config.yaml
activation: "tanh_gelu"
positions: "learned"
bias: "all"
seq_len: 128
train_tokens: 396500000
Each number is 128 + 24 x the weight over its row's rms, rounded and kept within 0 to 255. Layers, rows and columns count from 0. Numbers have three digits each. The size before them is the row's rms in percent of the matrix's.

# layer 6 MLP down, 224x896, rms 0.397, rows 114-223, columns 448-503
102:130124103159127130176093150125103127108146145172091155146077122145154111146122096148107116167086132108141122149148121129144133104110143092121100114096122084140098123118
101:136116125122159134187201082142131114199144148158101092091110129107146106133125139111112112119101111128133114114088091132108104156116139136133162106155127132124104122127
099:113129139097132158167100172124137114106128181151133089141129097148153127114170135128112125152135107157131152121116104137125131108124102115147150185161087184072127124131
100:127097119134097132126144115123141159127135076144165153146129118154127146155164087112140090092136115113123091137144135118143180067091105161144136149105182119091146147170
098:122141085152144172094100111176161103185135080095104130107161094112148114107127123160136137097152163142133126108117125113088161134134118134122176143149093127121133110118
104:117145156110163106119157123152112106163084107128080145153132135171124116072126133119120117128161129120147183120122130149107090153106099167103139083128143121209141142077
096:132154145113115128130139086117117124143137159101183152157164126134177156196141141158112130110176121116120097123202136137169154162126163144178122118129094094168124119148
104:135123188067131097115086192158105117134106124107116109114137152101105149104120109096119142121086140142096116112130150120096117132134125111103136160136116081162131118141
102:103102175169124096112119101113077093101135143160131103122124115118140094115149132145126118140170117090105166179119128128154117135100164136150152154140096121119086112142
100:140162133094066137100138146120104103146130132109111185161102114135154099123148152091129123125158082151135108129113160145099111131099143144115127144103105112120131160099
099:090117126126114170134168192133129107165113149106091119129117106110145145101127096177148185119136140114103128115088094163106126119107160121108157106138124128132129149113
098:156143128104151125168119129117163136087102140117152145135087126095142127118087171148107183125083122110162135158121112149163123142158144169077156123118153109104137133068
097:128152132103161112140122118110157144153129112129142117091095160123100150144099138161153165125076124130115137147139115138102131126109125097116140081108165125167118109085
098:128143168090155102095120132148105160185065146142101155143114084128164152137151077112180100142136167094131068123135135120135152127141145149127141081133136116125188157094
100:142142119141128121167136139129146136105142136167142078128101131104121145154134149172117169107110113133179174100113096136161125143130113133105130110111124135126157131167
103:103147119136105138176140170137142125138177116146127127141153119098112136094127145142133159142092117177095114102134103148104137116154158088130105172128146150117139148125
098:119124164157153167165147124139080128119141131140159090126152123124126139176116119137130122171092119096138080136059095123136097084181141093113102136095097084142088139146
100:187144105102120088147102114130120114136070150119123123133152112119127156098154101116119113110135139121128099192114154125124153121098148119115119163135154101115149083083
093:142118120126117115112122132160092106113109142170123138115121128085083131110155101125131112119124150095172129112113081155127124148135115135095113134183138114141115113130
098:125127138098150144158169165127130112186123129104153097141093133131100175125136138103131124116094110131141156089132128127127108109133134158114160165135169124137151078181
098:105122139108137084131155202136105155138127115109118102109140084123109121126124115125135099133156132153111124110125127118107120135152118114095127119108135125125094140053
096:154161110137085140129127135171150136134098098104087134152093122135168120160101123121118144145133184110115115123134142130147135076122147162099110117132098126170137118133
095:117142142142105111104095093096142123105189102083128126146184130134136171148130121134084143142111143136129149117155150136126125111125113120114116132125155107134160123149
102:112118108106138183125152098147123116138158170120140158157164129067129104115157116142116102105154145114111103185127131129168149121118122180132092118100100129148169154135
098:099124141072149102102102142122104110151148109103186144092133155146095166124155164147104116115095127136135084157154116158089115141138151130137114138119161179115093102132
103:120124130095116129132124137130150112157158151170073178115118158094142145110149108108078138090117154149142126154129147136124125166131145135128146096108138151151156123160
103:145133136122099118154124145106143116115078145162159117127089163108085096138133121122147079121112119159110131127106160135105098118143139107108151137139130152176131148061
095:136135130126092160095124122101139120129151121137136164116161140123163142116101101123103106158131148120130143141156141126095103136136106134088147157121064144165114068116
098:134111110164125100121138124109100131116109126149117140209176134157091135128127139136127149125141131165106152155103117179150144104102134147137113120100099139113109097124
099:155134147138136159110156170116158113174131123107168125099096161112141130122117141160146145139097104111106113155143183116142123130168112131149104120104124130087164123130
102:123131106138151121131182134142112127132125107137102105111142176115118136132171116134140153129127154106135129137126094097130115167125156104116084122108125107123153148214
095:118103164166124095091111156161135123163078089165133112100108138127130141109131083120124144085145134143139149144120086140101159099137090085100113131113163109108109167096
099:146108147146099093131160146104139163130156137132105172100089098131141092106129110113087169129089122131112128141113099124108123136104153142139095138116139121115143163126
095:095124099123136143149157110147111116105127100157129103137128138109156132138127128154127140092133117113110139153132124142139112168161122067135127103120164122141110133059
098:112107116145148140136142132140111139146149156137179121128100161080115162125108111116169138165124141134128122128106140131117130162159125152139096150127159150130118152126
098:153131175121148149122111161136188096097091101127126160155141131101106111133123132112152157171130135125120126119165109131067140135151115139118079114115102129127184106118
100:141105128139141163154117127168172130099123120163141118121111162097115116127111138116131169138207145165148136118109144150165113136138108125108115157157097090102083121142
102:072144101091098103153080127103147072153158092108083093105129104147132147140136174161105078072150137154126157094128105130143131129113082107134126116117165188066141125149
094:141157105117128138138116128140150134115137097105095168118113157130152131148149156127143114126089158106132147147147120145117142165111118119115117166129105121139122139133
099:112117120147119124129145146092154137138105099102140160146150188140107129106131150135160151135197103170090109106123092109171144136109135111149133137131063124150167140092
095:094139114129177133164140112102134135105181114121147140095105119169145112155135149162146102163166165143126127081131094104124136100111106110106130145125079144126096187163
102:131120079119092146121137137114118132142079185138145109114142096126075129145135110089127130122133123127128130068138120129054084093142108126180126102122143109122138108155
100:142137116161136091138107164087153169114090124123154090139155120163116099118074174112088112162118145108136107148131172134111120130120110151109140102161129121180127123158
102:121133120125124097130145136135110120118135135143093138177149135118113166123131086150130110144076158160125122101121068118118130129146141127116116143160133121118135105116
099:105096143120174145120146117101146140160102146124128130123114145130111084130107052133153178149139148127104094125145128110100141118152144113117129116165099073129100124104
101:114110182122076107136142104096132108125170165128137097140107109139138108085103154141110160155160129114061118174063155129129147092083142122114119137127176100109169144177
101:078100083107140091098122128111110131105111147140113109125175118125113194149158115129153135092095106152152116087155111137131142144082117125125128125155103141113132184155
093:158086080114130077124138132127130136137103152162140170123164070152144143181134157123108133085142163172127140142159163113150147131156140135108143154138118149132148093118
098:115121119158098125147140116123140169123127167137189144136064079136132159170100140151086167130109114148135116133066182146102191087151087105142100140098129096126136138188
095:180142089113139116120158171147153154154148164114114143131105123102170153048107118111104078112137124123087141119137075153127095134140172129137152119122111123153155159153
098:156123119105116129127141087126144134080168135090137123142103103155174156141090140133121099115111154154152163127111126144107116129154166136169095149058121108109136139119
100:133113112114110130129116135112127123102126102140144106141139140153120122110083162155132139127163123134123134129114104132126109151114144127086136082123128183167138118176
099:110170140204109140165121160148134177138141130133116082137105102090122124125116115128156100106107074145139142133095120134091148168155137151153147158132146147146108153122
096:140119125130141160087120113130144111118142123127093123177101135115138094137135119104106116108198111105066126128132152097181147154089156166099114149171074138138116107168
097:138086121130124122139083131126090182131111125135098125142134130147101124097119138103116129119060115077136154146155137107145136155156151118122143141134100119149125146150
098:142113154102143113123158074166149143125159108119105187149145126101128174085144124107119120099103169160127105136114155144114139102118095127135119170130165126125126144100
101:147156114125115127110123131159170072162125144165168141134112142126120151156133155135134085146180121157124143092127069131177121134122106110108124107115131113108088147139
104:178124107144100156152124122137125145157132144131094107098157197121117150140129072159154125129144124114085108172138154129123154127114143101149166113147107160126074093109
103:150157165101146135139113135157124077121104112128137139092165123120112160146143126131138169078067085152135114173131135112142130120129131136085143107165071089175157134167
100:176104135192180094095128099136072115101115134114116124151122125103134131124108187157115136151169153125147128118144134132110143175121159169111119138133138137086122163156
094:086117179112128137154116058082106109167143118149148130139144083129163130118102119120121146143112165150154132118148136111170107095095118111102163120149161135131110111143
099:092151113166133123094115094127121154158228123148107133107126162167111159134132153094139148122129157120094134177121132119155136120136149135116103123106084122114087132115
098:117157135133090143119138190100106135159101129153123127118131166139141077132133118088116142169107136117124108121159167114137138117135168131105141114167089151123143124173
100:137089101130148097135154088061097140109113193133141138123137122122099134140143096079160124157126113151135132173124142105127162107125159133165098118136163138086145115139
097:076125108126146111173111137128133109099139142132089129106116097151142131146117121104116176133162147119161103173160181073155135114139118161089117105127115080106117149173
101:123136165071151155150120076175105135081131132155113118144111106061149110151099147116083108080171142132092134155091144123129117113123131119130120075132114110133120140118
095:147122109105166129117099119173110129144077171104117151152152164131144140174107152109145144162128108121146188109138121157135180116136101123163118144114112123128085137165
097:158136115132121155078103144082135120127132145115122115106123147144148130152120133140143120109117078131138145112147148141154103122161124155116132123114133111134137124094
100:091155145093143144113153108137120091142170096147125091135154096131091105159142144161166129135145132141131118160178149136147096132114110113107170103101119102116198114128
101:135146116142130161136097116174121130148160113139120149157095090192079138100112126149131176154114108099157115154159136155120136088135133105118131144107087106133098146122
099:144147151108136144120158187151087125118182147121155083125168146081108075151100123117149106127143133129167149077149110144121136127123166118125104148160118138097149119081
102:122134133109132162153144159073120096126115157142119140165129147084143115110142083125083132128174106138138152163170130135136087140117104154107077102128107159155116117162
102:152147152132064160147075117111127121137134118111120153090151099149144143139115129142127135180095133156092078130117166151119094156134132157108155124122128131121131122133
102:100106156118202098136138173165115134150153131155110145135121149171097136147094154137082091160126119125100093125109114116115115109135091097128136124155107152111147141090
104:121167139125117092106170096122137154091082105108090141128115152140126105114128122173111129118094125108124191154120149157110160195096155063106110156085159071098121125112
099:134172133141166142158126129136136128146139097122123141115128130123106136140148121120143130177106118135089078144144123135123147104093103110155133125109127054156131129131
099:154122122114145107155166144154119148068114128111146145141127112131141112111124107134127090095119114143159147120110107124136149123126092136109162085136158127142109093140
096:091133141130150127157114173089204179153170078136138078133150162144110120121097157132130132101130154158187123122127109126138103138141113103135122160108130128145118193113
097:115117106111156175100145109121123127127142129125154134159114111108151132128130125136112114118147090107122161132141145121127102132144155139126124140129180105134136096114
095:076133128128141111093148124154126136114120154175108126138130135120178134135159126132101117153119131127076115114154161131150117098107149128157119138135111160093134075105
096:146157134117121127127117167177147129138122129135137117106124147152115109147114137103127127111110104133155176104162119162128165131103100145150145112140160138118166122097
098:119111112095109155127140129114109102126105168121094110109159136126117154185131121108114138154102142160122112119105122113141122153117123131179142159105125129131112075083
100:106153165172113139111151121158149128132124116107114133146130123135087161128113077166134145134153134120157132088148120123149145113143142108120139191133114105165131121101
102:104114091101092174117130090132121142095166149117132129156127148097133143145118136137129152140127115142103164142105156129150149179119096105082149135165132114098104125139
099:117116122158144168115108085079147135113139149113122126125113086143115150114125087109116132144085143137133111133151116151125128138147135156150146096163161143148134091158
097:139160165135105111121107141148174100115117107100144147113147158148126108136137128149137158150109149101176080063138096094086099141088135125090124106110086116096139117123
101:116142099131125115141106103129126110122151060118151141132122152123120117131115160144114087102120098107141147120153132151135146194154123086110125094141140141140101117140
097:129110136136154093105160131156136135102127111133136131131142145144130168135140121094135096127113118102094143111093150096148146126111155127120129100120139127149156041107
103:137117137138149118135079162130102101107132140128154128123111158107137133166114154160147136158154106142100109155112132126140112131127139142115104089096099136086136121142
092:136121106173104129115109142121150132100127101158149115126135096105142157152109109134094095092114115144103124133161166104135121139114146152143097083094116112170160145097
097:147081136097166116101124146110146133130129110122128135125126137165132129128136117135168075167145111144153145108133117168111110125118101115124127125126113173095119154138
095:107130140097161137137155100122149145111119164087150124124131143174150060106128150131096126134122129108159148109113144145142112140159126149118150137116100104112156089155
103:121181150161113100153086112092164129145086115112106133069136120120132094131137140102172096105101100123122098116132182125124110181116148127103146161139082165159168138143
109:167125101106175078103106114118120130082113150151107125106143094186111170136116115135131100142128103101160102143160142126138121183127114124123131156168125134149108137100
103:127139100137124127125156110113126160140131129102132131136153103113116145091144126164105144110142112103113118116107130174142133146122115057121157118138178172107081110093
102:122174106114142099125144144147151133141126093091144140176086130099142138118161130121134119129170087154113108130155122128135118145102135119140141097129128123125111154112
099:158111118161130133126128121112119120106134071164154127166121096147123118145130128184087158165124128111139144111108112124150126119098087160090125139138142128098078165131
104:100133155115129112148124120121151112091105086128142150116124167144125105132100116127162145083164163153110107156126149113112120067144157155152080131079160149160180123138
098:140116167146165205124122125103095120160146151132115120129143113106090110123138116141138136157157119121138124085116127075124121106102087142101120134118168155183149114115
098:074126133170065151150080096141087123127144163118140116130094151118122167159121125116127157126117127120119089132133125171143139121118129133175122155087163139144139153162
102:090149123120094138093140156139141159101123148135143133147111119130127123141116104129146144084156098116119108119148141162138160138136132129114162158108149102100116145136
101:193151169107115146138140129118121125135104128102143174131137120138136146146101158154104141167106126133112152120129118150152116099148122124096123174144104130140160131128
099:108126133071089190153194121070142091166063170110124145155127141147104164080127123153061130145119113109159139141125132114154173145153116141083165168116124130166195127085
098:110126098082102090127085165090115099089109096112165083140135155140149138127127144121109149122155131106127160112113138110102118141138121086131117145144094121147155131099
096:133156118136151163127110134124121171123101119092109146154138086091120133114109157103132096148103121110176137138123126110119144126136130153159112124137135128123139205154
158:093120123107089151106148127146085144202173131110137101136149098134141131089115126143114129111083136080151141114110124091110129107090093131163137105160136112120096134150
104:158079149146081153124140105115102137116154135129115130121118146099118122122164111206164121084140138150172127133138151121150118138133155144137126115164152129129132137092
100:123107111098131111112162080090113122102149091153125110135164153138140088151115125079174130120125054156147142110107117117127099077139144140149116133121113160170116107197
103:144137145169094118117158112122118118104136108171134116142104111119140117147136123085113146161168119109106154134136154142128104134090128169099136150142151142132127101140
100:111132093120143103142087136164137133157122117115123123119115138091106163136156126128144168102118155154118145089129129126130153084110064113121091171194141119085139173161